From a checkpoint of a small transformer trained on Wikipedia: 9.54M parameters.
Each number is 200 + 40 x the weight over its row's rms, rounded and kept within 0 to 999. Layers, rows and columns count from 0. The size before them is the row's rms in percent of the matrix's.

# down: layer 9 MLP down (transposed), 1536x192, rms 0.0775, rows 270-294, columns 128-191
# up: layer 9 MLP up, 1536x192, rms 0.0595, rows 271-294, columns 128-191
down270,111,244,147,200,258,159,131,214,203,214,173,186,230,208,244,216,213,181,217,216,233,142,198,253,258,201,216,143,185,135,236,260,225,229,222,186,207,245,196,164,254,207,129,189,203,214,232,245,246,223,112,227,234,158,130,247,163,135,222,160,190,241,240,179,157
up271,094,161,222,222,98,216,201,225,177,184,220,229,178,227,288,277,222,241,125,209,208,216,220,248,264,219,196,181,213,208,217,230,171,193,157,130,186,169,165,149,198,209,271,224,231,205,195,182,195,179,191,256,138,224,207,241,211,181,161,169,121,219,267,209,272
down271,094,167,177,193,229,163,186,166,214,155,226,142,217,164,181,202,244,155,156,242,207,221,173,206,181,235,280,213,146,214,222,270,143,205,204,234,265,182,138,303,169,185,132,87,199,248,206,154,216,241,185,225,196,207,243,259,183,304,250,248,246,222,129,145,141
up272,101,227,179,190,121,252,291,199,187,135,132,232,171,240,175,183,234,211,217,246,171,193,211,204,160,130,258,196,189,198,194,162,222,227,193,125,107,224,181,181,209,205,201,197,216,120,194,250,225,190,177,268,198,182,227,228,268,200,186,251,239,176,123,214,158
down272,104,179,209,242,181,173,224,228,236,196,154,215,166,153,190,203,219,218,135,211,245,194,162,191,155,193,139,146,233,188,236,240,206,221,242,243,231,188,235,221,159,103,120,198,186,289,251,214,281,256,233,226,198,188,259,213,201,251,119,183,236,210,154,222,190
up273,098,108,151,183,262,143,198,228,267,186,187,210,134,245,223,233,206,150,209,202,166,107,215,228,159,221,191,156,140,224,196,136,228,194,159,216,220,193,171,212,169,226,187,162,196,177,200,212,195,155,223,224,230,197,224,260,238,280,184,211,218,180,301,219,228
down273,086,255,208,194,187,254,176,184,158,195,170,221,298,183,198,174,160,240,154,204,105,252,206,211,190,155,201,203,270,187,213,101,192,193,179,213,160,265,249,280,173,167,219,162,259,253,180,223,166,186,137,207,207,240,187,199,145,169,216,303,234,152,178,165,112
up274,096,246,238,215,170,186,174,254,202,185,151,105,207,173,230,194,217,153,256,186,206,161,211,184,238,254,181,191,243,172,221,271,294,209,113,186,159,219,288,119,210,224,211,154,156,166,181,162,184,208,165,271,169,205,165,280,272,192,146,171,124,165,213,217,209
down274,089,219,157,173,307,203,236,156,221,221,224,267,218,218,112,185,192,216,197,222,150,134,235,217,226,161,197,212,197,233,134,128,194,241,291,171,169,234,119,269,174,210,200,237,168,203,220,277,221,220,188,159,217,179,250,169,149,270,212,228,152,291,264,154,127
up275,101,164,196,209,238,189,195,192,227,110,180,161,144,234,189,237,158,249,214,183,283,176,154,164,263,210,230,186,176,197,160,233,192,174,187,157,228,204,227,222,199,158,207,117,152,249,196,179,178,211,184,182,187,238,195,231,309,200,236,163,220,215,157,174,218
down275,108,178,194,248,121,194,205,162,249,230,222,232,227,146,225,143,276,161,216,271,219,205,196,160,169,184,212,172,217,179,189,232,175,281,216,134,218,184,272,150,153,171,235,202,195,176,223,258,196,257,220,204,290,247,88,151,150,210,229,242,179,216,202,178,155
up276,102,220,238,233,198,209,228,133,206,192,204,162,248,220,147,258,220,176,228,211,242,192,172,256,156,151,184,162,213,264,136,205,170,202,171,181,168,267,173,161,186,195,141,181,191,196,200,245,191,229,235,199,218,158,236,215,174,240,208,143,203,192,199,224,259
down276,097,247,241,117,150,168,247,241,185,182,209,257,210,222,178,216,202,204,177,214,157,149,289,230,194,258,254,260,193,174,189,183,239,196,208,239,239,157,204,161,241,216,214,217,147,193,193,185,187,244,181,209,151,227,227,200,227,206,236,266,265,225,186,136,135
up277,104,248,137,214,188,268,207,262,222,257,130,234,156,262,208,213,271,204,192,252,179,259,181,282,234,203,183,191,222,182,190,190,187,245,262,148,244,256,181,163,182,275,206,162,171,266,282,221,165,183,225,145,147,172,171,215,257,220,187,255,136,216,165,202,117
down277,108,228,193,250,225,150,219,176,197,117,156,192,188,207,169,298,173,197,222,118,198,158,163,215,177,228,213,168,174,161,228,251,177,238,169,187,201,168,112,247,211,160,152,207,117,165,197,156,209,185,169,185,166,211,178,191,179,208,277,134,197,228,200,241,202
up278,101,209,213,271,225,143,145,229,248,149,170,187,270,210,235,267,323,281,188,199,192,236,193,212,240,195,229,271,229,202,177,192,184,220,260,214,228,181,172,204,145,221,274,183,174,223,167,117,208,207,168,192,207,198,109,239,173,199,112,206,183,216,250,225,174
down278,099,254,250,239,95,201,174,129,163,224,202,140,158,223,282,195,219,166,310,198,169,113,202,203,187,171,104,269,179,169,178,126,168,195,203,153,227,234,198,172,187,277,172,234,215,206,198,245,226,220,214,220,185,223,197,214,197,181,191,200,198,126,146,220,174
up279,103,193,241,220,201,169,206,231,226,155,243,246,165,262,130,209,188,247,214,206,240,156,224,158,182,162,290,166,149,212,185,177,204,237,254,196,215,208,209,178,156,157,139,153,63,281,178,201,202,259,190,213,249,143,170,244,204,165,207,253,275,147,288,213,187
down279,107,133,203,201,226,208,218,214,235,218,207,249,150,185,186,256,210,213,204,223,102,233,176,222,174,233,184,277,212,250,215,242,174,191,182,150,266,250,270,139,244,211,202,184,286,158,136,247,279,259,174,187,198,140,288,118,243,200,318,144,187,179,171,158,166
up280,098,230,253,157,236,117,269,237,270,161,192,209,196,233,214,191,220,228,118,187,194,191,210,167,100,141,201,180,213,248,285,233,230,215,176,198,170,212,185,228,143,188,156,121,205,223,162,167,208,202,196,215,170,241,150,157,170,209,213,141,229,179,180,119,252
down280,102,187,159,228,183,201,129,164,135,242,170,176,191,212,167,263,226,255,208,184,198,235,225,260,234,216,245,158,275,230,198,244,171,186,263,213,219,150,154,178,292,174,207,166,154,196,195,151,227,175,177,133,212,185,213,249,162,222,210,225,209,210,231,217,202
up281,111,197,310,175,217,221,251,234,229,182,156,223,181,247,217,153,176,200,200,266,210,214,217,214,186,228,283,165,222,251,231,213,137,191,197,178,237,151,219,260,195,259,242,192,217,214,187,207,154,156,184,222,153,161,126,278,167,206,206,160,266,199,174,201,205
down281,091,276,221,153,168,175,182,223,206,128,177,196,179,203,228,142,201,219,233,252,197,193,275,223,155,243,240,222,246,201,200,278,184,190,188,266,232,175,193,258,195,246,265,258,184,209,245,196,153,215,259,231,192,120,174,221,208,177,164,178,198,143,150,197,189
up282,101,157,266,202,167,140,165,148,220,222,168,177,182,208,215,242,192,173,217,203,210,202,157,248,202,225,175,182,245,198,159,248,189,306,211,193,210,110,176,167,160,217,235,208,198,181,180,239,187,107,76,186,169,253,199,182,281,198,182,210,187,164,192,158,185
down282,100,173,186,268,135,126,193,247,207,199,206,165,249,174,315,166,214,218,205,204,185,212,273,252,258,189,196,209,208,219,213,255,98,188,156,201,186,241,203,215,195,154,245,241,141,230,173,245,268,255,173,162,253,231,246,262,160,191,167,242,180,242,180,241,228
up283,108,201,228,242,161,168,226,210,203,203,206,172,254,262,172,200,169,234,171,268,265,188,196,204,263,192,222,227,234,286,238,217,193,213,307,205,131,205,205,246,248,178,224,205,272,198,161,218,138,144,136,158,224,231,214,179,151,255,189,183,240,206,214,99,242
down283,114,177,200,233,171,254,271,161,228,172,258,231,206,168,290,227,159,195,200,195,146,152,153,228,180,224,216,171,203,182,149,167,150,208,192,205,255,220,253,154,141,223,160,185,190,173,242,180,187,183,290,205,189,192,160,173,198,164,162,249,123,232,260,231,221
up284,096,278,225,233,163,183,152,156,193,173,209,156,174,143,186,289,266,191,251,233,251,281,269,251,202,259,168,229,244,153,260,225,199,247,241,209,181,200,215,154,208,187,272,176,196,229,245,181,229,174,175,193,217,205,169,229,164,235,198,213,184,298,173,238,123
down284,097,231,231,214,248,195,182,251,200,199,150,247,210,204,260,179,173,229,231,152,179,164,190,223,226,117,200,151,168,159,187,227,175,194,180,166,231,204,228,254,228,158,147,186,204,185,284,197,203,260,209,110,191,263,167,161,300,264,231,180,134,239,179,207,166
up285,099,219,249,271,153,229,234,139,227,238,203,176,122,244,173,207,199,197,230,203,140,185,188,222,197,100,228,133,212,228,185,185,270,254,198,157,278,211,248,199,255,187,179,92,217,241,222,267,225,169,180,208,188,204,200,193,203,204,208,174,220,214,156,210,153
down285,105,210,195,238,130,180,245,179,189,191,200,177,199,179,224,150,226,260,170,195,199,200,215,225,268,233,202,266,226,235,106,271,187,129,199,214,85,191,174,188,191,202,159,194,256,187,130,92,170,249,201,172,139,140,206,210,219,186,189,268,151,199,182,148,174
up286,099,216,215,167,260,209,264,162,237,160,120,203,254,219,214,144,259,237,254,206,275,221,190,219,278,197,268,222,198,218,194,204,143,220,221,146,181,100,151,183,147,199,169,188,177,213,156,178,205,153,213,234,192,139,199,218,176,238,262,222,168,289,169,256,143
down286,103,196,236,172,191,284,134,211,254,222,151,211,214,192,209,228,198,167,216,241,244,78,179,206,194,200,167,229,108,135,185,204,194,166,173,155,186,250,206,246,199,194,271,212,176,227,206,213,175,222,241,231,220,153,125,143,181,178,175,173,211,229,220,149,186
up287,102,147,251,262,161,197,288,181,179,189,169,255,209,171,93,222,237,232,209,177,239,212,154,226,234,186,194,179,204,214,182,221,225,210,234,154,208,190,223,166,200,250,282,189,221,229,216,217,199,208,208,246,198,170,257,214,173,225,187,204,267,204,158,216,195
down287,094,227,216,109,226,237,122,156,213,229,169,192,133,121,198,205,211,235,256,209,232,168,241,194,260,237,219,187,224,221,155,186,136,190,158,239,143,145,227,254,249,142,146,168,144,198,215,255,128,249,239,222,155,273,274,202,162,221,235,214,195,190,245,121,146
up288,103,188,220,183,222,181,213,211,295,158,122,179,187,185,227,233,234,197,345,202,220,225,181,321,247,153,166,266,159,279,231,200,150,170,254,127,155,145,173,252,189,207,192,219,178,215,163,160,183,145,154,179,222,160,203,229,179,249,223,180,160,248,275,186,162
down288,105,188,167,249,184,221,185,217,220,207,189,265,216,218,240,218,160,241,186,137,134,119,153,290,201,175,208,110,150,187,178,207,188,159,212,189,235,187,146,176,259,198,190,202,153,185,238,149,189,295,294,293,206,189,237,202,184,128,212,182,239,231,167,220,241
up289,094,226,194,207,105,205,277,252,169,154,110,140,256,270,198,211,181,210,231,244,286,235,172,126,196,226,235,189,162,163,187,96,156,274,261,179,224,144,191,206,213,223,177,186,203,212,199,174,236,128,214,254,211,213,224,156,197,167,174,257,180,276,228,207,183
down289,097,217,215,277,194,199,230,131,235,186,241,189,160,145,213,90,249,183,265,229,174,188,228,163,155,158,146,232,218,270,184,208,199,147,201,259,208,141,160,111,221,167,195,224,258,240,171,229,182,209,160,243,248,97,278,201,204,168,109,145,187,119,131,203,185
up290,097,110,259,172,153,162,302,221,235,187,195,137,222,247,240,245,177,206,173,254,173,209,186,240,139,121,248,213,217,97,161,208,251,215,182,234,226,211,251,151,244,237,192,188,217,197,188,167,213,240,163,210,203,153,190,241,194,203,197,185,182,189,256,169,92
down290,096,249,231,169,245,204,156,207,241,198,201,214,190,207,225,178,255,257,196,147,238,158,281,120,299,240,185,193,224,248,188,199,169,146,158,260,115,167,192,235,173,184,154,296,211,247,212,219,176,167,132,207,212,193,182,144,195,225,218,225,187,243,221,141,222
up291,093,179,198,225,185,153,189,208,225,179,155,174,187,184,228,257,182,216,149,174,249,220,174,149,249,243,173,213,173,288,279,206,225,180,184,118,189,194,177,135,187,181,192,147,225,157,261,199,217,218,181,203,184,261,193,159,202,282,242,244,182,193,212,239,252
down291,099,175,218,157,224,281,220,170,236,247,215,259,184,165,230,156,186,189,178,214,184,256,137,225,183,169,169,223,174,153,138,198,148,236,228,235,254,148,226,200,151,217,280,237,175,206,151,166,273,226,150,128,256,153,112,239,161,206,168,168,198,228,273,177,141
up292,096,233,245,134,197,180,219,196,250,125,171,182,145,182,159,185,238,210,201,223,317,183,233,230,196,243,206,207,221,181,200,192,183,228,181,61,207,230,223,226,260,214,128,212,220,169,185,226,198,136,209,195,273,207,236,179,205,239,221,248,229,247,216,185,225
down292,095,161,200,222,208,196,249,270,219,259,200,142,196,206,169,215,171,235,211,198,190,235,149,144,249,229,222,217,141,150,143,218,266,222,255,246,117,215,231,140,175,162,198,212,126,204,209,230,207,183,246,221,198,235,249,221,240,135,224,76,229,216,203,237,271
up293,098,198,246,253,266,212,232,225,186,207,199,190,138,295,188,228,254,204,161,195,208,81,186,185,198,126,163,107,162,219,218,230,286,184,212,171,279,120,208,214,235,127,201,171,227,206,171,204,238,191,226,165,218,190,147,176,179,186,210,226,167,198,245,171,156
down293,098,220,153,142,232,219,215,206,147,144,140,238,255,151,213,194,180,196,255,188,153,219,220,195,258,191,116,293,163,276,229,217,154,99,161,180,199,238,150,238,195,273,188,198,217,184,243,164,215,280,225,183,195,233,315,242,166,196,277,267,246,159,125,149,222
up294,098,239,261,177,199,212,112,218,216,209,181,149,192,269,203,171,268,196,234,189,201,200,191,313,204,229,313,191,180,138,227,181,206,206,159,212,251,135,228,214,209,257,184,200,176,229,187,147,254,172,206,162,164,227,160,207,143,235,264,214,220,175,202,169,231
down294,100,199,232,253,194,120,270,186,215,214,202,244,189,174,228,182,163,192,141,198,223,143,206,134,191,159,96,179,185,222,160,285,238,206,214,229,110,233,233,200,191,162,184,255,259,191,124,224,228,264,209,273,281,216,257,204,260,152,225,204,96,250,140,127,211